Each number is 200 + 30 x the weight over its row's rms, rounded and kept within 0 to 999. Layers, rows and columns count from 0. The size before them is the row's rms in percent of the matrix's.

# o: layer 4 attention output (transposed), 320x320, rms 0.0509, rows 172-221, columns 200-239
# v: layer 4 attention value, 320x320, rms 0.0238, rows 173-221, columns 200-239
# q: layer 4 attention query, 320x320, rms 0.0277, rows 192-223, columns 200-239
# k: layer 4 attention key, 320x320, rms 0.0255, rows 192-223, columns 200-239
o172,067,217,216,186,177,118,220,153,179,185,215,184,186,184,150,203,208,226,204,190,172,197,144,207,208,233,190,160,184,192,208,203,202,232,214,212,177,173,194,190,166
v173,089,247,171,241,212,189,214,168,169,185,184,232,213,202,168,210,206,230,202,150,163,210,141,234,141,167,214,252,207,192,216,255,229,187,227,162,236,197,237,204,216
o173,085,146,172,235,198,186,168,261,157,152,185,157,192,202,201,137,265,217,197,196,204,173,251,219,267,264,210,184,210,183,158,191,225,227,240,247,194,234,132,184,170
v174,081,180,227,204,189,206,153,209,166,155,201,213,206,139,254,218,197,159,235,242,204,252,213,209,219,189,230,131,207,214,165,150,189,187,190,188,178,223,186,214,159
o174,068,251,180,224,199,209,191,202,172,219,184,227,163,215,192,199,223,204,176,195,234,173,218,236,200,217,168,230,208,159,173,223,200,215,215,197,232,154,197,217,178
v175,093,83,206,214,197,200,172,178,226,174,221,195,208,172,211,243,210,179,248,259,196,225,170,191,196,267,195,200,191,194,185,180,189,201,215,171,130,241,173,178,202
o175,088,260,179,235,201,217,203,211,125,183,169,203,206,194,192,190,236,200,197,166,245,150,197,225,199,177,132,196,217,196,188,195,168,212,205,232,196,153,169,257,187
v176,084,230,170,223,185,186,222,148,173,247,195,251,221,226,201,269,206,171,204,193,213,188,193,200,184,231,151,201,233,228,185,175,215,230,226,170,193,205,204,252,256
o176,073,190,219,205,207,213,192,206,225,197,239,127,183,218,241,153,209,225,176,198,182,223,200,177,241,128,202,180,203,156,160,249,154,177,227,233,138,191,198,197,232
v177,081,171,174,202,229,214,206,221,175,253,148,223,205,149,208,224,174,168,154,233,190,178,207,261,271,276,189,158,202,222,198,214,176,201,235,164,180,249,158,177,151
o177,073,200,188,148,217,193,230,177,236,113,230,153,208,282,241,209,202,222,183,202,183,195,224,115,159,92,202,263,210,159,242,223,229,140,148,218,221,204,217,273,211
v178,094,201,227,190,185,214,231,206,160,139,219,223,226,182,204,118,216,188,173,163,186,207,171,243,190,181,235,115,178,196,214,193,177,205,248,220,170,195,186,196,142
o178,087,151,227,200,207,244,206,161,199,189,168,241,176,192,213,231,119,136,181,148,205,192,202,157,209,197,167,230,219,151,194,249,271,227,185,189,225,241,214,175,269
v179,086,242,226,169,136,206,240,197,238,190,208,201,231,217,206,206,204,195,261,152,216,195,137,177,175,137,195,209,154,153,175,246,226,196,181,163,258,185,205,200,221
o179,080,161,181,222,246,160,142,247,159,206,226,213,180,206,172,180,232,219,212,240,191,236,213,211,238,296,208,167,194,236,188,155,213,248,211,257,178,220,183,164,178
v180,084,259,149,232,236,198,182,167,181,209,226,208,230,263,239,149,176,229,183,171,247,216,202,235,236,190,138,161,114,170,190,201,218,228,213,172,194,188,229,161,165
o180,078,128,244,215,185,185,253,215,210,127,207,152,194,174,243,244,191,208,263,174,216,189,179,206,175,133,217,201,195,196,215,251,196,218,166,242,209,215,159,227,228
v181,083,221,212,220,144,193,193,231,142,267,190,240,221,157,228,157,207,181,172,169,177,163,223,226,157,202,161,104,177,187,164,192,209,218,231,204,158,182,234,229,186
o181,087,191,198,188,221,228,224,150,190,170,222,161,175,215,173,204,149,167,226,212,223,210,199,116,248,140,237,272,217,152,238,263,251,218,189,252,217,241,180,222,218
v182,081,147,201,226,191,230,185,214,248,196,232,146,178,232,215,167,224,218,173,252,209,203,240,205,229,145,238,215,188,169,238,143,197,205,224,214,112,163,184,209,197
o182,070,235,198,160,200,167,184,170,201,237,181,272,188,180,188,203,201,182,185,164,185,184,165,212,204,239,136,163,187,252,185,168,168,176,177,172,238,227,260,156,220
v183,071,263,175,211,225,175,168,148,257,151,190,209,212,206,237,252,205,156,128,195,217,194,208,168,149,205,136,207,225,163,245,180,168,203,179,204,187,198,191,232,197
o183,062,142,213,218,173,232,219,239,222,220,206,180,185,184,209,203,133,231,233,163,169,204,169,167,191,197,268,220,212,196,158,234,204,203,172,224,183,198,233,181,203
v184,081,160,225,205,212,192,203,209,201,206,239,193,140,201,212,249,203,219,225,227,236,213,273,230,200,161,162,216,190,244,260,237,190,171,197,197,241,238,178,179,127
o184,073,174,176,194,162,207,184,211,226,209,178,203,237,202,239,165,208,162,151,215,183,199,206,196,171,221,184,156,237,211,139,136,170,181,159,159,201,155,212,189,221
v185,081,249,229,200,210,210,212,215,212,212,201,253,205,216,173,174,196,212,181,144,166,200,252,178,127,189,141,178,185,162,172,221,214,197,219,199,241,219,184,149,252
o185,070,194,227,189,214,182,188,172,196,190,220,204,167,134,175,189,174,165,227,254,197,240,195,204,213,212,271,182,166,212,218,173,197,246,208,158,183,194,191,196,163
v186,074,151,164,191,278,243,197,200,246,163,223,176,225,210,240,195,221,282,235,158,236,227,185,299,190,212,170,237,174,207,194,151,203,186,181,164,202,235,183,156,241
o186,063,226,209,211,181,152,170,218,160,183,150,203,175,164,179,202,222,175,179,184,169,183,225,201,168,233,200,136,207,235,177,176,211,196,175,199,221,152,174,184,185
v187,081,255,229,189,216,191,221,183,170,190,197,229,230,222,184,153,211,172,184,131,217,188,270,275,171,181,199,107,196,255,230,228,184,158,183,217,238,201,209,208,206
o187,068,138,181,255,187,193,189,212,213,210,202,144,213,229,203,228,205,237,152,240,212,196,215,174,194,216,159,210,195,147,188,262,183,171,249,211,196,238,164,218,234
v188,082,211,229,182,161,233,189,235,196,240,214,185,197,183,139,179,230,188,158,235,171,210,196,186,248,195,212,134,252,152,165,235,200,215,232,171,117,146,154,227,243
o188,078,226,198,149,248,214,202,125,200,205,197,244,144,221,159,202,151,206,226,209,234,214,224,183,193,212,203,229,171,210,255,147,231,159,180,192,219,239,214,187,168
v189,087,265,182,180,222,161,227,216,234,215,206,128,169,193,167,139,191,226,237,140,185,210,120,173,174,187,199,241,165,198,195,220,214,203,208,178,194,157,223,185,271
o189,076,179,200,196,196,204,193,219,141,182,190,211,203,154,228,238,207,265,223,222,218,214,214,238,225,236,205,192,206,189,247,187,198,207,208,237,252,254,162,183,132
v190,087,158,211,137,185,211,159,244,227,207,191,172,169,177,208,193,214,208,227,172,155,233,186,231,257,226,220,259,247,216,165,134,209,213,184,131,181,184,136,213,273
o190,082,245,177,206,193,198,179,183,213,222,173,247,197,177,222,213,193,217,169,153,243,206,215,215,153,228,174,128,174,195,211,199,191,177,198,211,208,203,229,166,134
v191,094,115,216,189,134,189,195,186,206,243,214,212,192,259,171,249,190,221,269,166,204,232,198,157,182,190,181,257,217,201,238,228,235,188,166,144,229,202,204,191,184
o191,096,257,167,227,245,185,144,199,182,164,196,202,221,174,158,161,285,195,189,257,205,175,219,234,237,267,227,178,162,213,214,138,166,221,251,225,187,209,200,201,173
q192,057,184,147,214,201,152,220,157,173,140,207,239,181,259,206,222,187,157,283,174,169,203,229,230,161,173,200,236,207,178,205,197,227,125,224,246,223,219,185,199,207
k192,073,188,175,238,207,171,190,222,229,178,156,199,188,207,216,202,206,200,166,211,257,208,171,214,189,252,107,215,221,192,239,273,227,228,178,184,201,187,270,174,180
q193,046,197,168,227,216,235,180,219,209,247,186,227,168,198,170,235,210,221,224,258,224,236,189,167,197,215,183,208,194,213,213,225,210,217,239,164,186,215,216,231,196
k193,052,192,205,194,195,163,173,185,182,212,204,259,206,211,215,251,179,217,195,198,193,165,234,187,173,244,247,240,184,235,212,144,204,219,234,185,237,162,243,207,163
q194,040,167,249,172,176,184,198,207,195,209,200,235,227,182,235,191,228,158,159,159,195,134,197,239,190,152,213,177,195,210,215,201,209,184,237,167,151,170,176,216,220
k194,059,162,212,237,167,221,214,166,192,249,267,191,161,210,201,222,190,149,204,229,233,210,185,155,251,210,254,171,189,233,180,133,246,187,204,172,242,163,199,188,185
q195,045,209,214,176,183,224,180,190,198,173,204,204,234,251,194,198,164,254,222,161,220,195,185,314,159,231,224,208,212,175,198,208,182,256,185,200,206,213,186,240,190
k195,058,180,193,179,234,180,164,183,211,156,163,204,207,185,217,183,207,228,255,154,185,186,225,151,172,224,220,184,228,233,184,231,156,179,181,173,159,249,246,213,214
q196,060,218,251,187,227,242,241,260,203,211,182,196,193,199,198,170,238,173,145,184,155,182,209,201,165,211,239,183,179,202,249,170,192,227,216,212,150,173,192,189,176
k196,073,202,227,182,198,245,214,161,159,165,180,203,234,204,214,193,217,234,192,215,176,171,185,194,239,132,234,171,187,212,163,148,141,178,190,192,170,274,160,207,237
q197,041,197,172,224,205,179,196,195,212,185,203,216,215,219,272,223,204,161,165,196,206,198,193,161,206,206,188,264,168,206,180,123,216,194,227,201,236,175,187,187,202
k197,054,244,211,232,198,136,213,188,190,213,198,215,181,215,145,241,199,231,189,281,205,222,184,192,197,211,191,224,223,201,187,141,180,257,200,141,177,184,196,172,245
q198,079,213,245,206,207,195,188,235,180,217,222,190,195,194,176,183,230,192,141,205,139,145,223,199,197,187,230,204,193,175,196,195,195,194,198,204,150,185,173,166,191
k198,097,197,209,186,193,224,172,192,198,154,236,221,240,227,252,196,240,234,218,195,184,196,181,188,192,162,256,194,198,183,149,168,179,210,191,214,196,235,133,176,226
q199,065,193,176,187,219,194,193,204,218,206,230,198,192,197,180,205,203,195,208,201,223,286,187,193,214,227,191,215,189,234,217,196,192,183,240,177,199,230,223,226,187
k199,074,204,225,223,195,190,229,216,202,210,208,195,215,127,169,192,181,183,177,221,182,168,232,238,267,240,228,216,145,222,232,171,187,195,158,241,220,172,180,216,169
q200,041,174,214,198,147,187,227,235,223,234,209,210,237,231,207,215,161,184,205,277,165,227,231,239,148,191,181,200,172,184,146,233,195,194,213,192,191,237,168,250,189
k200,056,194,159,155,240,169,207,185,214,208,236,184,194,162,168,186,175,156,207,205,199,197,205,179,220,232,235,212,174,247,223,131,169,179,168,241,240,97,231,144,195
q201,051,235,143,177,163,191,169,187,191,182,219,201,201,210,171,221,224,215,181,226,181,239,258,200,184,139,197,218,208,231,217,181,192,197,200,161,226,200,169,286,190
k201,060,196,192,219,185,159,185,190,223,206,223,147,161,188,245,216,180,208,178,195,199,172,195,196,196,222,213,181,231,175,232,173,164,183,223,258,136,187,229,211,199
q202,052,244,184,257,212,230,197,212,282,169,223,202,180,167,182,239,184,169,245,158,252,222,173,227,171,218,171,179,196,198,243,202,210,216,246,184,168,155,236,207,258
k202,064,167,200,207,186,186,190,196,184,202,212,211,238,185,183,244,196,194,178,267,170,174,189,208,196,213,239,244,245,182,201,200,219,191,246,185,240,131,212,275,189
q203,046,215,222,185,235,201,191,181,237,142,156,230,204,152,197,222,186,210,219,181,185,197,132,220,186,247,210,124,200,217,225,205,237,206,239,239,157,177,195,222,190
k203,056,219,179,206,158,245,219,182,196,254,191,250,193,183,212,215,205,179,121,218,168,178,189,186,194,232,224,207,193,199,212,178,156,174,211,168,201,136,211,154,200
q204,043,218,176,244,200,219,192,218,191,192,211,213,202,219,220,193,200,154,209,134,244,164,173,185,195,189,256,232,177,169,240,169,205,166,173,218,208,163,199,186,204
k204,058,192,178,191,226,188,217,172,218,158,179,244,277,185,166,216,227,271,175,165,180,203,154,192,180,179,188,205,221,206,211,211,133,236,217,210,193,155,239,167,204
q205,067,168,231,177,211,197,220,158,185,194,180,199,193,140,177,173,192,238,213,172,255,196,186,209,223,237,171,211,197,188,186,167,200,204,194,225,225,153,233,180,276
k205,066,175,187,174,292,169,189,221,180,194,246,219,182,227,210,235,190,238,145,192,226,238,224,171,207,177,197,168,225,142,199,288,217,178,224,211,139,189,194,188,164
q206,046,223,234,206,223,192,221,212,191,179,238,164,231,226,240,205,220,244,256,156,172,164,138,184,222,241,241,145,156,230,174,172,187,253,171,210,202,160,205,151,200
k206,058,237,194,197,260,227,237,218,206,216,195,251,248,251,161,226,172,129,206,185,220,189,145,233,228,241,179,204,188,226,234,192,166,183,220,153,164,187,204,148,220
q207,045,176,202,195,182,209,212,227,197,202,209,235,227,176,136,266,224,226,267,205,190,201,176,166,236,218,190,212,168,189,220,146,267,176,216,196,216,191,236,184,221
k207,060,198,216,213,196,236,129,182,211,288,266,263,205,204,179,212,185,179,183,222,171,180,216,232,216,239,253,191,176,180,214,185,244,160,243,203,165,189,238,222,189
q208,046,223,214,173,188,176,220,212,208,179,201,183,221,147,178,253,245,95,235,208,161,204,258,164,210,220,164,225,179,242,234,235,185,249,199,204,194,272,173,234,225
k208,059,215,212,285,178,178,244,215,167,207,236,224,164,218,218,192,214,102,190,216,235,202,180,209,261,198,230,239,201,223,190,180,253,239,200,188,210,154,134,202,218
q209,045,193,188,275,217,248,203,220,190,212,216,180,206,207,213,229,195,165,177,192,227,140,246,144,161,156,169,248,180,249,230,147,210,169,202,224,159,202,145,234,194
k209,057,196,179,194,159,194,210,218,193,167,167,173,228,181,263,156,210,229,255,231,215,199,222,177,200,235,186,247,257,199,194,177,213,229,216,255,180,254,176,212,192
q210,052,197,210,176,194,230,209,202,227,189,204,193,165,176,156,227,224,143,125,246,217,183,153,179,207,256,160,211,186,199,209,183,152,265,172,180,193,150,231,162,203
k210,067,175,189,167,187,228,186,218,172,161,229,196,235,181,236,222,241,223,183,196,221,194,207,200,204,157,243,210,255,198,176,183,199,153,215,220,186,213,140,235,238
q211,076,207,239,200,183,218,204,219,165,205,201,196,184,227,221,190,223,201,158,202,162,162,218,217,225,202,236,201,198,208,171,188,194,225,195,193,170,177,169,177,199
k211,091,186,226,208,227,239,182,181,162,189,234,221,222,240,238,182,238,232,205,205,196,183,206,185,163,177,257,165,193,150,163,212,172,218,212,221,176,219,142,179,221
q212,058,242,246,154,198,247,199,251,214,198,202,199,139,204,170,202,226,192,128,228,190,191,176,208,195,218,196,195,200,225,209,222,197,220,177,135,188,182,192,199,167
k212,079,188,219,207,173,216,205,180,165,202,230,210,244,207,231,180,227,228,212,225,164,207,205,176,199,168,259,233,200,194,194,173,157,172,211,237,190,248,136,255,204
q213,054,202,181,214,182,153,202,164,205,165,191,213,192,239,216,184,165,204,229,197,174,182,257,191,224,173,203,214,187,172,178,191,223,174,208,215,224,193,195,178,217
k213,071,205,201,250,234,195,188,197,216,182,180,162,183,206,176,183,201,192,202,203,272,233,176,167,178,256,133,168,207,183,179,239,198,204,206,183,213,181,271,159,214
q214,052,199,194,184,161,208,219,205,230,163,182,234,211,193,191,199,212,189,236,227,218,260,205,178,176,223,194,212,233,193,210,200,261,165,225,213,180,171,217,292,192
k214,063,193,201,201,218,180,196,167,209,221,248,254,218,176,223,207,201,212,250,217,229,200,198,161,178,257,248,215,228,172,211,211,184,148,239,263,195,191,213,183,130
q215,065,197,238,248,201,186,183,231,181,172,191,241,189,208,211,204,208,204,219,187,189,144,182,239,221,192,219,200,203,185,174,209,222,190,173,222,220,212,226,187,220
k215,079,192,147,219,226,188,211,195,205,166,177,168,164,239,240,204,197,160,200,187,243,244,185,169,153,228,164,147,258,187,204,200,197,228,228,189,216,189,227,134,213
q216,046,230,188,264,289,174,235,193,225,182,205,197,184,177,187,192,181,112,201,243,220,217,231,181,158,199,185,218,157,200,224,166,262,155,218,237,242,187,217,270,189
k216,056,127,155,223,128,209,183,204,161,184,176,227,237,223,233,223,178,213,207,217,196,202,210,212,198,249,220,243,259,185,211,195,175,249,215,199,244,197,180,208,204
q217,054,205,191,221,245,203,195,228,208,204,203,248,185,178,157,214,191,153,203,253,178,226,248,179,171,162,190,224,205,205,246,233,231,198,147,207,179,217,176,238,185
k217,057,168,159,202,148,229,206,160,193,213,170,157,236,212,230,244,217,238,220,221,190,250,202,175,190,223,177,227,207,240,225,90,193,194,195,211,239,245,193,203,186
q218,048,202,226,173,211,244,223,214,215,144,206,219,177,206,161,246,217,180,119,171,225,204,205,156,207,213,192,201,241,221,250,199,187,246,221,220,194,189,186,153,163
k218,059,175,247,156,199,215,207,197,193,156,219,182,239,205,194,197,195,240,175,191,211,208,195,154,227,203,202,223,258,241,177,121,163,166,143,216,219,218,134,199,252
q219,075,216,224,209,209,205,193,219,169,181,179,208,203,214,204,175,204,208,189,188,152,138,179,201,213,199,229,227,206,172,158,207,218,221,172,184,194,191,189,174,193
k219,093,210,187,196,206,216,186,210,171,159,196,221,212,269,225,179,222,210,220,182,200,203,199,183,175,164,222,161,203,173,144,198,196,238,210,219,198,239,137,155,244
q220,060,187,225,185,200,231,207,224,186,213,229,201,186,209,240,158,193,201,131,180,232,134,165,209,199,203,226,197,183,185,194,162,163,207,214,189,196,161,200,156,229
k220,065,194,230,188,261,178,195,223,196,230,189,193,220,185,206,210,241,158,158,196,198,189,199,172,227,187,237,148,196,185,202,181,216,161,220,184,153,226,137,224,201
q221,044,181,237,189,144,222,141,169,174,209,212,195,173,182,239,193,205,230,208,180,156,147,267,173,198,199,225,163,175,151,185,222,174,181,250,225,186,200,150,154,174
k221,061,215,218,216,261,154,233,212,220,192,199,144,171,206,255,132,199,191,166,195,208,194,234,179,163,173,187,165,159,193,218,186,151,197,251,171,170,186,192,201,186
q222,049,203,207,250,271,207,203,168,202,185,207,192,218,137,207,193,231,202,154,157,253,205,149,266,216,214,189,188,213,238,218,130,195,237,186,190,181,173,275,159,197
k222,061,155,173,199,161,228,191,189,165,226,237,198,194,187,193,226,219,187,191,175,207,207,264,156,215,202,197,210,232,212,188,198,180,168,219,171,211,183,163,168,204
q223,046,229,186,185,155,133,185,199,193,181,176,239,204,212,198,178,219,193,182,175,238,225,235,155,226,153,211,185,164,192,193,225,281,129,213,239,227,214,195,215,199
k223,057,225,212,255,199,187,213,177,159,224,209,223,176,213,211,197,170,233,169,206,179,184,223,235,175,186,182,226,214,200,232,258,237,273,211,159,219,189,237,180,199
v192,117,197,206,223,192,154,216,186,191,212,222,213,218,183,189,259,161,197,236,200,185,155,198,266,225,184,168,215,182,206,192,246,247,202,166,217,202,210,209,222,155
o192,092,200,200,192,193,191,183,205,194,201,186,215,184,204,196,194,198,206,199,195,180,169,198,191,199,194,219,198,205,175,175,174,207,203,200,200,203,187,185,171,231
v193,079,198,212,207,172,179,218,214,227,176,215,207,216,186,124,228,191,218,171,175,184,202,244,188,197,178,193,198,186,174,172,208,222,172,206,216,157,174,241,231,253
o193,068,249,197,234,180,209,192,205,236,214,177,274,169,206,225,188,137,161,225,265,206,148,183,242,211,166,272,184,186,200,183,191,190,185,147,188,200,219,185,162,176
v194,089,207,202,221,238,191,250,178,206,208,160,180,181,177,210,161,167,192,226,189,219,212,176,206,192,235,190,205,186,228,226,173,238,170,275,195,252,188,243,173,153
o194,091,161,242,210,156,254,184,191,172,170,218,184,180,206,208,202,208,156,197,149,204,175,185,190,216,185,201,214,211,160,180,187,218,243,231,182,208,156,203,189,265
v195,108,260,198,205,212,183,220,246,224,213,152,170,219,182,191,243,151,200,194,193,201,191,170,247,222,227,165,226,199,241,242,214,218,195,157,180,169,227,195,211,174
o195,106,157,251,207,187,219,191,205,181,197,211,195,189,209,185,167,226,188,181,166,222,175,173,185,194,213,166,210,206,199,208,180,202,221,284,185,214,138,223,165,240
v196,100,241,227,230,195,230,173,261,221,209,174,223,207,197,212,203,186,230,223,215,220,163,180,261,235,224,201,234,164,231,185,196,191,240,129,170,161,201,204,211,130
o196,106,192,222,204,211,170,187,189,191,217,166,214,211,188,206,190,227,197,163,178,218,195,167,200,194,202,128,166,186,192,216,198,197,176,253,201,213,164,184,173,240
v197,102,215,232,196,181,177,199,205,208,241,168,178,171,162,188,188,128,187,195,187,219,213,195,236,230,251,149,194,198,242,224,195,271,177,217,168,205,149,225,206,165
o197,108,177,247,218,165,225,206,190,190,176,179,208,193,195,206,223,205,173,208,204,190,135,151,193,176,198,194,168,172,170,182,170,199,223,251,202,226,167,177,139,249
v198,097,234,223,224,223,186,220,225,217,251,177,216,237,174,179,200,146,182,198,208,194,215,163,242,255,227,200,227,170,227,212,220,226,172,181,187,207,172,223,204,172
o198,091,169,214,210,182,218,205,192,190,187,209,213,196,206,213,210,197,204,195,200,169,135,187,205,177,206,165,192,200,172,194,182,211,214,242,217,224,196,189,165,236
v199,111,200,219,199,213,189,222,164,141,184,238,241,228,235,207,194,250,195,230,221,174,210,196,193,157,129,217,167,198,158,187,233,176,191,264,190,256,212,193,189,239
o199,101,212,179,201,210,193,179,210,211,193,237,206,179,212,189,203,183,189,219,206,179,176,281,188,231,213,248,221,219,191,173,218,232,213,142,204,210,222,187,217,160
v200,081,224,232,223,197,185,239,192,226,207,183,217,224,182,167,205,173,209,218,170,187,213,199,224,205,222,159,234,145,224,204,259,247,175,212,219,210,207,229,190,160
o200,084,191,198,212,172,216,177,211,200,196,216,205,175,215,199,219,174,192,213,207,166,135,188,170,183,191,232,185,208,175,180,181,221,233,186,179,212,190,186,171,226
v201,097,243,258,196,215,193,272,191,211,226,165,216,226,178,192,192,230,176,165,249,177,194,198,206,206,215,195,203,181,165,228,211,193,170,234,204,157,162,216,201,167
o201,092,186,196,210,194,217,176,210,213,173,217,198,194,214,196,190,194,202,212,197,151,165,200,195,190,201,186,205,221,219,192,204,202,211,194,205,208,216,204,194,209
v202,089,185,153,201,182,206,163,226,221,190,202,178,187,185,230,184,183,206,190,189,232,208,211,158,206,205,184,204,218,231,177,188,193,264,195,195,189,202,201,181,192
o202,087,208,192,200,212,190,226,184,166,214,184,189,222,194,205,206,226,201,178,203,215,245,192,225,206,204,184,195,168,192,217,176,189,168,214,200,187,196,194,217,206
v203,089,212,201,250,218,210,188,211,260,225,201,141,240,212,208,203,173,215,204,137,171,207,166,222,192,171,172,201,219,226,212,219,227,178,165,195,247,203,210,176,190
o203,087,185,210,195,202,194,184,215,154,204,203,236,186,198,228,214,198,168,217,239,207,114,205,201,209,217,228,198,154,134,178,173,171,238,232,176,207,175,171,176,216
v204,104,247,199,239,167,208,197,201,184,258,143,162,223,169,198,261,157,224,203,215,212,193,223,239,209,259,184,173,158,215,201,195,230,182,138,165,174,161,179,195,187
o204,105,154,239,200,183,195,190,186,198,173,189,207,205,204,197,182,219,191,186,184,224,164,147,200,182,191,167,200,190,201,216,185,189,211,266,199,225,191,200,142,251
v205,101,141,176,178,218,226,201,173,181,148,244,225,218,218,196,216,266,173,210,195,179,178,239,171,174,177,210,183,177,159,191,207,171,203,233,212,145,215,208,201,270
o205,109,245,135,192,228,168,199,207,200,220,178,187,210,196,195,207,190,228,209,218,191,254,222,196,220,210,218,184,226,229,193,214,208,179,128,217,202,235,194,256,147
v206,089,193,187,194,184,227,225,217,170,151,228,180,183,213,209,213,218,218,218,197,203,201,236,185,188,210,229,253,160,188,146,218,163,216,273,185,118,198,224,199,221
o206,080,228,164,222,188,179,189,169,231,196,156,201,224,190,199,189,195,202,180,236,197,206,194,230,199,185,218,162,248,221,192,221,219,162,200,218,239,245,184,240,160
v207,086,224,215,199,228,209,217,199,230,192,176,231,200,193,267,189,137,199,195,182,226,186,145,215,225,210,188,225,200,245,178,129,216,184,166,162,156,211,225,213,130
o207,085,198,212,221,207,219,202,204,166,207,181,160,216,184,205,187,253,210,164,172,201,199,193,205,212,201,101,222,210,181,197,195,190,206,287,208,209,180,179,192,254
v208,120,138,222,173,202,208,199,148,176,182,200,247,179,224,192,165,275,181,179,207,190,206,199,120,212,160,218,205,234,150,207,153,168,213,253,202,244,212,171,184,273
o208,127,239,179,183,217,215,215,231,236,198,214,192,199,227,192,192,171,200,218,200,208,261,242,184,206,162,240,214,246,232,188,219,192,194,161,202,160,223,223,257,151
v209,089,158,201,181,199,220,188,202,164,188,194,200,212,204,174,172,254,192,169,213,197,213,228,147,195,171,234,189,243,183,214,231,164,216,212,263,187,307,210,182,231
o209,091,235,178,182,243,193,217,218,251,202,233,206,202,218,187,201,186,199,205,223,204,277,217,176,205,205,217,232,204,228,212,227,195,181,145,189,197,185,229,244,136
v210,080,190,206,204,141,180,209,190,200,225,211,146,183,177,168,200,169,187,220,165,189,212,217,229,219,207,154,189,198,177,240,230,205,193,208,220,234,156,205,181,231
o210,079,175,190,195,209,209,189,202,196,206,206,251,195,222,214,212,185,161,219,226,156,116,202,189,184,218,261,197,190,158,137,180,205,238,201,169,215,195,188,169,196
v211,107,251,211,226,235,202,215,201,184,250,181,211,207,159,198,197,146,217,233,218,236,171,208,256,209,235,186,181,128,190,216,233,251,183,183,190,217,179,230,224,145
o211,103,160,260,194,176,199,194,185,195,178,203,211,192,209,200,192,215,200,209,168,164,137,183,197,202,211,213,201,188,189,191,177,211,233,194,204,218,180,161,157,243
v212,123,238,206,220,198,187,214,222,252,216,178,190,206,144,214,219,110,212,215,204,223,198,216,252,234,226,158,242,174,267,217,230,242,181,136,198,179,179,218,200,139
o212,119,165,249,209,178,220,188,198,174,206,182,195,197,208,176,180,233,205,162,165,189,180,158,200,195,209,174,191,193,174,206,147,216,219,262,194,193,152,205,152,247
v213,091,210,182,231,202,192,182,193,206,216,208,213,219,182,160,210,190,229,230,178,199,176,189,266,227,214,237,163,151,146,199,228,244,188,172,160,219,146,209,191,211
o213,088,188,239,167,167,192,187,187,193,205,166,216,189,218,212,202,182,202,202,183,174,156,193,188,185,203,253,187,189,222,180,178,214,230,191,199,182,213,172,170,211
v214,087,187,185,166,208,184,229,193,171,164,179,175,194,251,168,164,202,226,197,172,185,220,198,182,128,150,256,199,196,161,175,206,163,184,254,184,229,254,220,168,241
o214,081,209,204,230,163,221,192,207,233,185,222,202,213,199,243,227,156,144,231,213,209,214,218,184,245,188,256,204,222,212,188,183,209,233,181,164,214,213,203,255,139
v215,096,209,158,224,194,194,194,226,202,221,187,164,229,177,185,246,157,233,163,211,206,200,250,217,243,248,187,232,150,247,178,197,217,194,156,202,138,205,224,228,146
o215,092,192,222,191,184,198,191,189,184,228,183,213,190,187,190,172,190,222,178,196,192,140,138,204,167,218,160,175,179,175,214,171,218,202,219,175,206,192,202,130,259
v216,096,261,208,215,204,157,220,208,239,199,196,167,211,170,180,206,163,199,238,174,222,202,188,196,209,220,161,208,172,201,216,209,265,169,184,189,216,137,207,197,175
o216,100,162,245,206,145,255,178,216,186,193,210,205,170,241,188,198,195,185,195,162,207,171,169,206,188,199,216,201,218,182,194,166,194,216,256,191,204,169,207,158,239
v217,080,217,262,211,196,205,252,184,225,219,181,201,155,183,146,184,168,170,192,194,187,228,179,228,240,218,177,212,171,197,240,194,217,206,223,155,194,188,198,198,196
o217,079,187,221,203,185,220,189,212,208,183,221,231,204,221,226,198,186,178,232,207,168,153,195,187,175,181,237,203,198,182,171,209,222,228,209,190,218,173,202,168,205
v218,084,176,166,189,250,199,182,211,269,235,170,177,232,137,229,225,153,200,207,249,248,222,154,181,244,260,130,194,193,244,259,204,216,215,231,234,155,165,201,225,198
o218,081,197,224,195,194,212,219,193,160,180,197,184,179,205,180,161,237,211,163,180,227,239,186,210,190,182,191,195,220,216,217,162,182,178,220,208,192,186,217,213,201
v219,090,253,203,181,179,179,213,222,210,231,189,197,226,172,252,182,159,198,195,189,215,195,148,231,201,246,192,217,211,221,223,216,240,183,197,168,210,156,228,233,139
o219,094,158,240,226,178,253,199,194,187,177,212,204,173,209,197,203,216,170,223,161,224,171,179,200,174,210,159,210,177,210,191,194,196,208,249,201,212,154,195,150,239
v220,096,230,258,199,214,180,235,185,185,218,197,181,197,189,179,197,154,220,176,218,158,172,193,206,216,217,180,213,157,179,221,217,217,163,186,234,189,159,202,205,157
o220,092,186,223,209,213,209,192,207,206,183,212,206,191,202,189,198,199,199,208,198,159,140,188,195,191,202,182,198,220,182,168,222,210,225,224,181,218,187,196,176,243
v221,088,187,198,200,179,213,144,197,141,175,165,189,195,188,162,180,207,204,202,247,185,191,230,172,226,270,218,185,239,165,227,177,218,203,173,194,207,249,202,215,236
o221,082,167,251,178,197,214,230,226,232,207,207,226,180,212,202,176,181,168,208,149,239,198,198,196,160,177,215,210,175,206,180,227,212,197,201,190,177,149,218,161,208